Weights of a small transformer language model: MLP 1536 GELU.
Each number is 128 + 24 x the weight over the matrix's rms, rounded and kept within 0 to 255. Layers, rows and columns count from 0. Numbers have three digits each.

# layer 7 MLP up, 1536x384, rms 0.216, rows 841-906, columns 96-143
110126133166156115115161137081113144139160090135117126114117169095086091148135157115137119117139115146128149105138115129137135116170135145159129
114139155112133156140134061072113139082151177174107122120137120163089104099095109091147106124078071141099100121131141074164068109151111090128125
140137141130146102139133096128126138090112152102090076158091131077153183131094154121100153121082094124085125137117118114175097100190127138130071
147165137122153096124118123124117138129152122117109113119119155123135110169157149124126113133180110167171105119141115076128118141100136164135157
147153121096098141105139124111105112113134168110106133127134146116115148084116172127140170159118105139121124130152127148097130105121087122135156
120151080146132141137157160090156160105138117170117109149155122113150151132135114136119163123169115100171134107112141084189141151103122157128099
116116116119129139125085111121172129110163128137091150130134101123126153140118129137113113146148128137139104125145139096121110128099126158125149
111123141153139092081185166166145101098133117164117155184123138157129122174134109134119113113116121157144124124119133093073123155173093118136109
126141115162102116170112125138102117137122131116118144100121095147119176149155158130151109104110131131131150125132142118088132159141135121145146
073141121109146090141111137146122129108107105147115135081159139169115135126093138132127120117102115094124110180142157166131108131166135146124137
060183119152111126126118104108135106107079118137102113184134162129117077137142151123128174149105124083157125126112131114168146109122124097170108
127106153123153099151139130118137119101150140157135130191055136166130139085145145117085190108146177108065199097101094171156103109141114103121169
131143116154113094172111066116138160142167130133158121155145117144146133129122149150123168104163146134162133109086160126125109104151130123136119
142123112099113160130108091168118172136092080142161155110115104159093114180101115137137145143095159130122154114129128134097189128131151132112116
134142125142131122125184119118124107143106133193149129130138114129128143150157137130123132128157116129141154131119126122100127115166135144159118
137108137158127135118131071155150115123140157139085167122170120122111095120090178166117126166085144106125125146092183122126143155136094142122116
108133133111126131107116150119146145147109136111104113111135134128161162122112132141119111093156096070115093117066131162101135182112118101188096
106164109121108159131115135170167113131145127141128127124126125144108142117168081143148130156120114130115120117164162143144134113115129166129136
153098153146097089160096122100128148164144116074158117097134117133080138110132164117124143102143134169152156086188143146168134161127164100170126
092132110143145104131133129152123135160096095103132118126131124107147123147096140146135120116139097079125101117148141145131071112155097150134116
135094126068173110150125133149163145104127134111129131150118126117111152131117155157143127131140134088141123165144145120146151108100129118134097
139115069176154110134103131101128122169129156089126145189127103158134115128098125104112133149130155166129123128132145127168139101111114116114144
134150120119117163097137122133099074124120131150161160158133120130137146135128117144122109141166136135142127143149135115083148046130122161139145
154140089141107129143123133140118085131086158150126115131132131109169142185124102139129103150124139097101119143129141127107118145132153099118121
165112106089166107122148141150177136152118117186146077143092092151127133114097161141115132146153107152099118151123108113137161135114113103127126
157118116146105127132144107148146124139109151117125144136118133107125142151135100117080145147130135110128156113142128127138115123144122090128139
075167092127139162105138145119069162138160161132114104179101102124088097151130118139142104137133178105076107149136159116178138063138154098142093
107101209155102144160143110114123164124113141072123149115126107141130142096140108093147129159146139104126119138147161109164162167110152135087109
087121141112126096161099114124111144113123115143157133130116165114113087118123148142091146113174130152099106101105113061139107128138147106126106
106128145122104143106143111115117145142112123119150117134138111095137111124129107155107121138122128153134141128121126150140130097106125140137150
122124131122185167139094124152147158135146149128147150101092108136103107174124123121136166106103170125150120119166099132078163141081153161131129
160109133128119160128131122107157137108140131131112151147111124127126155124088126121141138118120130083093138137149141142156129125119131095106126
147128192154117138095132080125153114113111101102127116141124124121071144140109133137091116102148103153134126110132092122150134145169154103138131
157094136134138121143080106155119117087168155150137081128108147140147093153123141129131131112109108133127160112129149149150121157155153125130176
126140165135117122105138150110116133092124119134201141123137099136101131152112093160183142141126146117143098124153156142131137106097079091125106
122097143119130130166157154131136147137086150132150174108100089123098087128139173166111101118118139133118125149122112114127131128130109109144143
144103140154121122118115120140120152150123129149133150113139106116136107083145108157157101116113138167136124125166152134123141121093105119104128
109127149122122106109112072115168123140092112110162164098105167055030137077148111145173148104135157115130133148138138149180125030161175123129121
132134118117151129100197111108136133101110092122153131106125181112102139076154129134105150178106135122135118156133152100118132128125136119110129
142113139154119114110118128121143111137174153106091134096117100189128116131121159122140118121058199158124170129159125115153159143129075149127146
155112115079122123163111108154116158130132132158099109106147129107137074102118185115089168150117151153134121118128156122134124128181105137142168
120107136106089156103147082112145122094127131117114133144115145066123118138127158158130117124135159077178116082125115112137149144124137117121147
150138110134104084116113150125139127136146135107150141151134126135106106117123145141139133127091167181105121125115134132124108131137139086070111
143140101108098093098137111143183179140137135141132174101149122085124105152121159163121119105122101138105147135102118148115094130124128100178161
122137134118159152114091125120128167118124113168080144115098120113169096111090118141147150134126130116130140122168120144127115147156084104143137
140148153114130137128108151139132135148144123127118091095105131121144161117078150169115136138104140108097138105130126122160129109133151133159151
077136127168137124136117161192115132095150118119143186132123119106168086122152120109089145090120143164118076150146122099142144120103146113107109
120155091138105130168144139115177053114141163124177140121107148171154122133112122172078108123123137133143086125161141099153111105076120110111071
149106117121127109122141134123123139162096123138128116135169107129159128084118137122135138111129126119135172117107144112130123117090154090097093
160156152113152160142131147105127147129113139146112118156177146108141143134141142131103120155144087144124120094130133140110159097119126148135164
131141118143126140129106083130110131124111114133130166132147129142148130124098142126145130125112152100128128154129115117126146139157106146144118
129120133087129162146118145139153067147152124133115132140133164127126113154134141113119152116145121155103116153108089092096107102141145134133154
111113098141140119162145054150110110080124124158133123128109147136147101086126107161149163117131115128142134106123128076136116157148151066074111
135113180098138140108108086104135115158147169119104158181122093125109142137144139141108100121117122189177158139192058143176174111142138142156112
156089151123144089105144145146131117116089129103148128065097185091155121142097159142131124168151088103128107098094137137101152129131122122104148
159159129132111111120114091171101130163137156135128132103106128169129093130160127113119103128090133120128099126115140139154116098162142092083091
112127108142155160131133086152125158159153152133118153125132125129135117106143115097133113109112112127105122144116123073133126088108144111157168
172118148125109176157136146095166137098151124166149114193137157147095131131106099133101148117119176171147131115134136123142067127072095121107151
126111101129132149143118136121137109161159122129110132117118146125206152146170062135144127169111161110132117097142123122153122177126183089163154
152078096115117068155122165142136061156122086155142134119126143134116173113177089131134118145128123137115102160121108150123084176108110161142123
147130144118115129139108134082138144084151114119110149064140134149131148114118146076098134130135096150138158150109148129116127125150143116122144
123082133115145170160110127114099109143123167134136145123098116074117107137126146152085135090123135101179151106164137123142127107119108131147127
119099103087124113123131129160118131157147080178169133144141118150115160124107115152132110115158136126126124137186095117157166114129124111132148
117101113114160125175140126167105146127137134135117142171118119113136109127136100133119143152106132141159159141133140128150110106148145177134126
114125097117121115122104158095159152151117127098125118164154074153109140119144122121115106136184167112115122136191150122172110123142171129176131
151155139144106151121108130124155133171199112126141119129092138101104145114124134137137145119116135134157107137099101155140131092096123165106111
# layer 7 MLP down (transposed), 1536x384, rms 0.17, rows 841-906, columns 96-143
100176153149137153156142099146145167117135174163125142098075140125149126126141125138192123125132111101154144091106101100121111128139145115112145
149126085069084133114058086085143075126159135172156096084135163196108112143100080157134106117081141117078112081117132148132065181096117051108166
125107122112123105125119149165150102152119120116154149161119101124113118099132100112140089100135117092130138135103099154125158080123159128119121
163098119101113128152152112103116116114117081146119138134099132151141139137127138146116112088133138135116120109164162131127083107136133119074133
134141104133087119140114073127175168095101083088155117133129133136141149092141107099126085126126067106130120119097135175115106151138131120084137
144142147119107107138107124157105135138121139131145108128143150118070118137124100107160148103138156084089097155100093144158088119121124106146132
169070106118129115127151127104123130138118143122137117110088122094125120140165121114098094149129110109087092145113126120162098172184100110112120
108096138115105120107175158119143113180120095150117055105106115138121154122116132135159138126122159132143095094091133133109152130183116078152116
161130119098120135119153140114133134113134132110131106116110102159151131137125189125139140169147149121142131122125119127125163105157139133130122
115076121094120106133118125131090110130110106135131121077176133179145154105146119131132125149151121130114110114142087110149118143152118131125116
161127110146149153074136106105148157090166132113084135137148051105168093163135114159127141087133122129176128112084099095141134169091130150110126
128091146149106112112141120138142127112122101120108123087071133142081117125138131159171167096143142146136160054090101086100145140198156138122157
050162163140160147131117118171155170139110152125147137090106119140120137127079089144181117118197112075098127146122082139118110098080154157159162
131095159101115173130115129127056166125147130139149126123137102129114129141126114121116126127168081073090114159119083090152134134144121085097115
155121113136123136125148153200145116134125183120092134137141103136125118105117124124114168116133120121160148148147117118128088154077140125166095
146118133147087101141165035078123137129092104102161122204175096144141172163096140119185120116197166151141116131161180190129155157151103120149159
114130110167154150127121123132120117129118124111119160140084134184139119110164117119182142116132137127123103124128100160107131126133108126134160
101115093118103113122163155121109140171102131096122126114173151086135125096155112112148095120076115102117116166116153153125134103131148141118116
162137107088128128178133093172123081138118161138164079141148126110183116158123163098142117124118171147139202133147148098081124123136128127113142
146157151166097078111094079131098123144124110147100107090092116117098123093126123101115158180128139140153151101147139153123177145135152148117125
145069106118124096083128109134139117128085097105103121114105090065155132117111145185167137153097095125113112153095108137119121124067151192149168
157132117146168106159136115123136110125153155129153127068090118123174109133107157117120109154147142115130138085106093126083121146188131129151104
120116123135117135157128153106123123185111123102143154153110148153101121094131121164124082106136115111127151151069125094144155125126092129124105
144132152111124120125121126164085128116139110170127134121185109103139141134132121130106131120134080113140115131125116101156148140101161121120143
143113125162119150111113076087104100144128143153112108139120164172141144137122160119126121117120204149148119138117121103146152110121149116093129
092111137119111146136094095150103140135095168111155117099064125166098143093128062102165117071107114150134146085107123149057110151122126151097149
146091110090123134148150155101155067131142126126083114096004180106144130125101137145127100079123160141172156129128138131134136186134110088122145
113124146163162106094118169132138101116167145149122111112133150134102116121133141145140133144122147165113093109111100074132127149148176148133126
143128152121207129105129209159162165105121108161121138124087114135120152143146142139192126141138125126124093143135159136094148161108109102136119
129150122161156127130093084142107100096115074147138084122144129072104138147123152097156147086145090119115157103088138126119112086143127134093107
117129124144115133078135130120118121120116157139116135096121117073141127110152086117146105142115125133125134120119076140110112162173141126141164
125128111083103117159167094132148111099098127137103075085124127144113147104107139136131146129078123114154156116145140156123139114114157132155110
165132105144120126104094129139120132122148125164122103121135097101092127154159126124101148147135099142131119118147122098134116099136167177112105
140164107085133120125121156122087074175152134102101104121175149153123115118108092142148113124090121138077080153130153152131059125117111198113141
166142087123147116169117118138116132132164080142155104140162186112150109099133175134120129144123129125119155151106153110124130154155113140138124
137114133103184158123148117103102127147178135143128106150108115134117162123133103142114134134144093155165168132097095157138133105170122150118173
149163123111109116144121133141133144095091132143108131093133149137142139118115117121134142135139112114144108124137147134124107151138121109121145
121132112104148133112123140140145114119147131112149137100086131092124117103172145129149107111133141143154051093136108129128103160114136106141125
094121166175105129076143111122161090172115177150188164125099128126080110150116082145157145163110107127158084129176144159122110120079050085180101
136153085128115188090110126165121174113120107122143113133125112142124130119125107137150101066117120125098196116134124127132144113144169088113125
157147103162129135152122133145152114107114124144095137155100136103086145118100141144168163138108129155135112075107129113110158134112099135087143
142137161129113124123127103134098106132119128125110126132165129118110130120140145114123142136114125164125131128143151119165120141147155142145119
152150106129133122097144157101140119130141130127090107127111110080125099130130109111132143124160109099137123139158088139124093169147136154137119
131111134125153107113135150117135148144122131110124110135159102126114133125113111127144116135118133123082127188173173154162122156155155144133143
112123129095141138137101150119135157114096090126106167129141141136158120113101123134107122122126085148157149127115103136116059135077124173113107
117093081110167159151131110122149158120133177103138141135096101147130120166150103125087137085170163120143130143102127155133141109142143160107107
129157144105085125063100105171115116132115167147140128155062133173139138108128153129125134109114106151144142137163174136153137194129113141154117
160123143163166146149122112119118113120122112127139091103118107106123112151140114148152108113142112125128115145132115127128105116113119156093114
140171120133139136101121123105098136129136134133137123130153146119129127119142100122113120116133132124109149110169132115128108159111143145122133
163161122151127128177126108123108142160146158143139167138088137138144115115137120116131127126159072068131111085108072135116114141098139092098122
122150175180137144120152105119134124101101146108141167156151089083127116152145119140089098126134148144133167156098116121147106103123137141198152
128122156132130119117128109110117132162111102085118168123106145099130156141114144132126118106160138103138085124139129129115145136126126118170105
135143101123121122117170134144136131155156143162134126125142163138166161104126146125112138143082125114154123099099110163125101161123175155100152
125097127119108170090139167147116037255139175098092114144100139116099131113070136079143079120129096161164141113135137170156153128125188165137122
131128133103157150125133140151092110145094132119122162076115112125117130161147111125126116147114178091156078166063132122091130135091108133094102
129103084128121118182141120120139158123137127103102135108118209117102128063148106175131144098127154123109136118145153126118147115119121191103131
135152120115149128114085130122097087100119114139170112165154147091129102157115126144107164152130105144106119105092117109106158192115105159132128
140119140143092151130130145096134113069088160144118113092139123092158102070168221133101100114119148136140101137121126122086079139134120160132145
120158122110128161139129161155110110110133122133125109153148105135133139139112111113120132184133158127146153106117135140094155131112113180121111
138105048147193121134092100089121127114153098174135167134133107156123117151105148160128123145142058102132163135148108123151125149158090117126110
139131159101115134108132096148118131149118133125123068134148136112083144114162109127156108169173138110123104164139187155146098095147109111131144
157107139092165151137120103131121131179140123166163149151141149126140183123129092180122108127115117072138135128142112130116104122124088137105089
131107126152120105124127138140140114143123140088106124135123112136137105083143139119121135117137129160182070101104143148113143111158131123106073
081157148136128072150164134130121119067160123141170130176141116131134101083132105127142136152095106110088136093126114115132159137133111120160151
148109135071085102084152166118135120163109162175113094201123075137117116092132149137124118119108119074149118150108094133188152101144155102132096
136121143135116140125130158154092122131139119113101170147150115103134091141150160114101103125122100123207144140123125155113131131103140141091156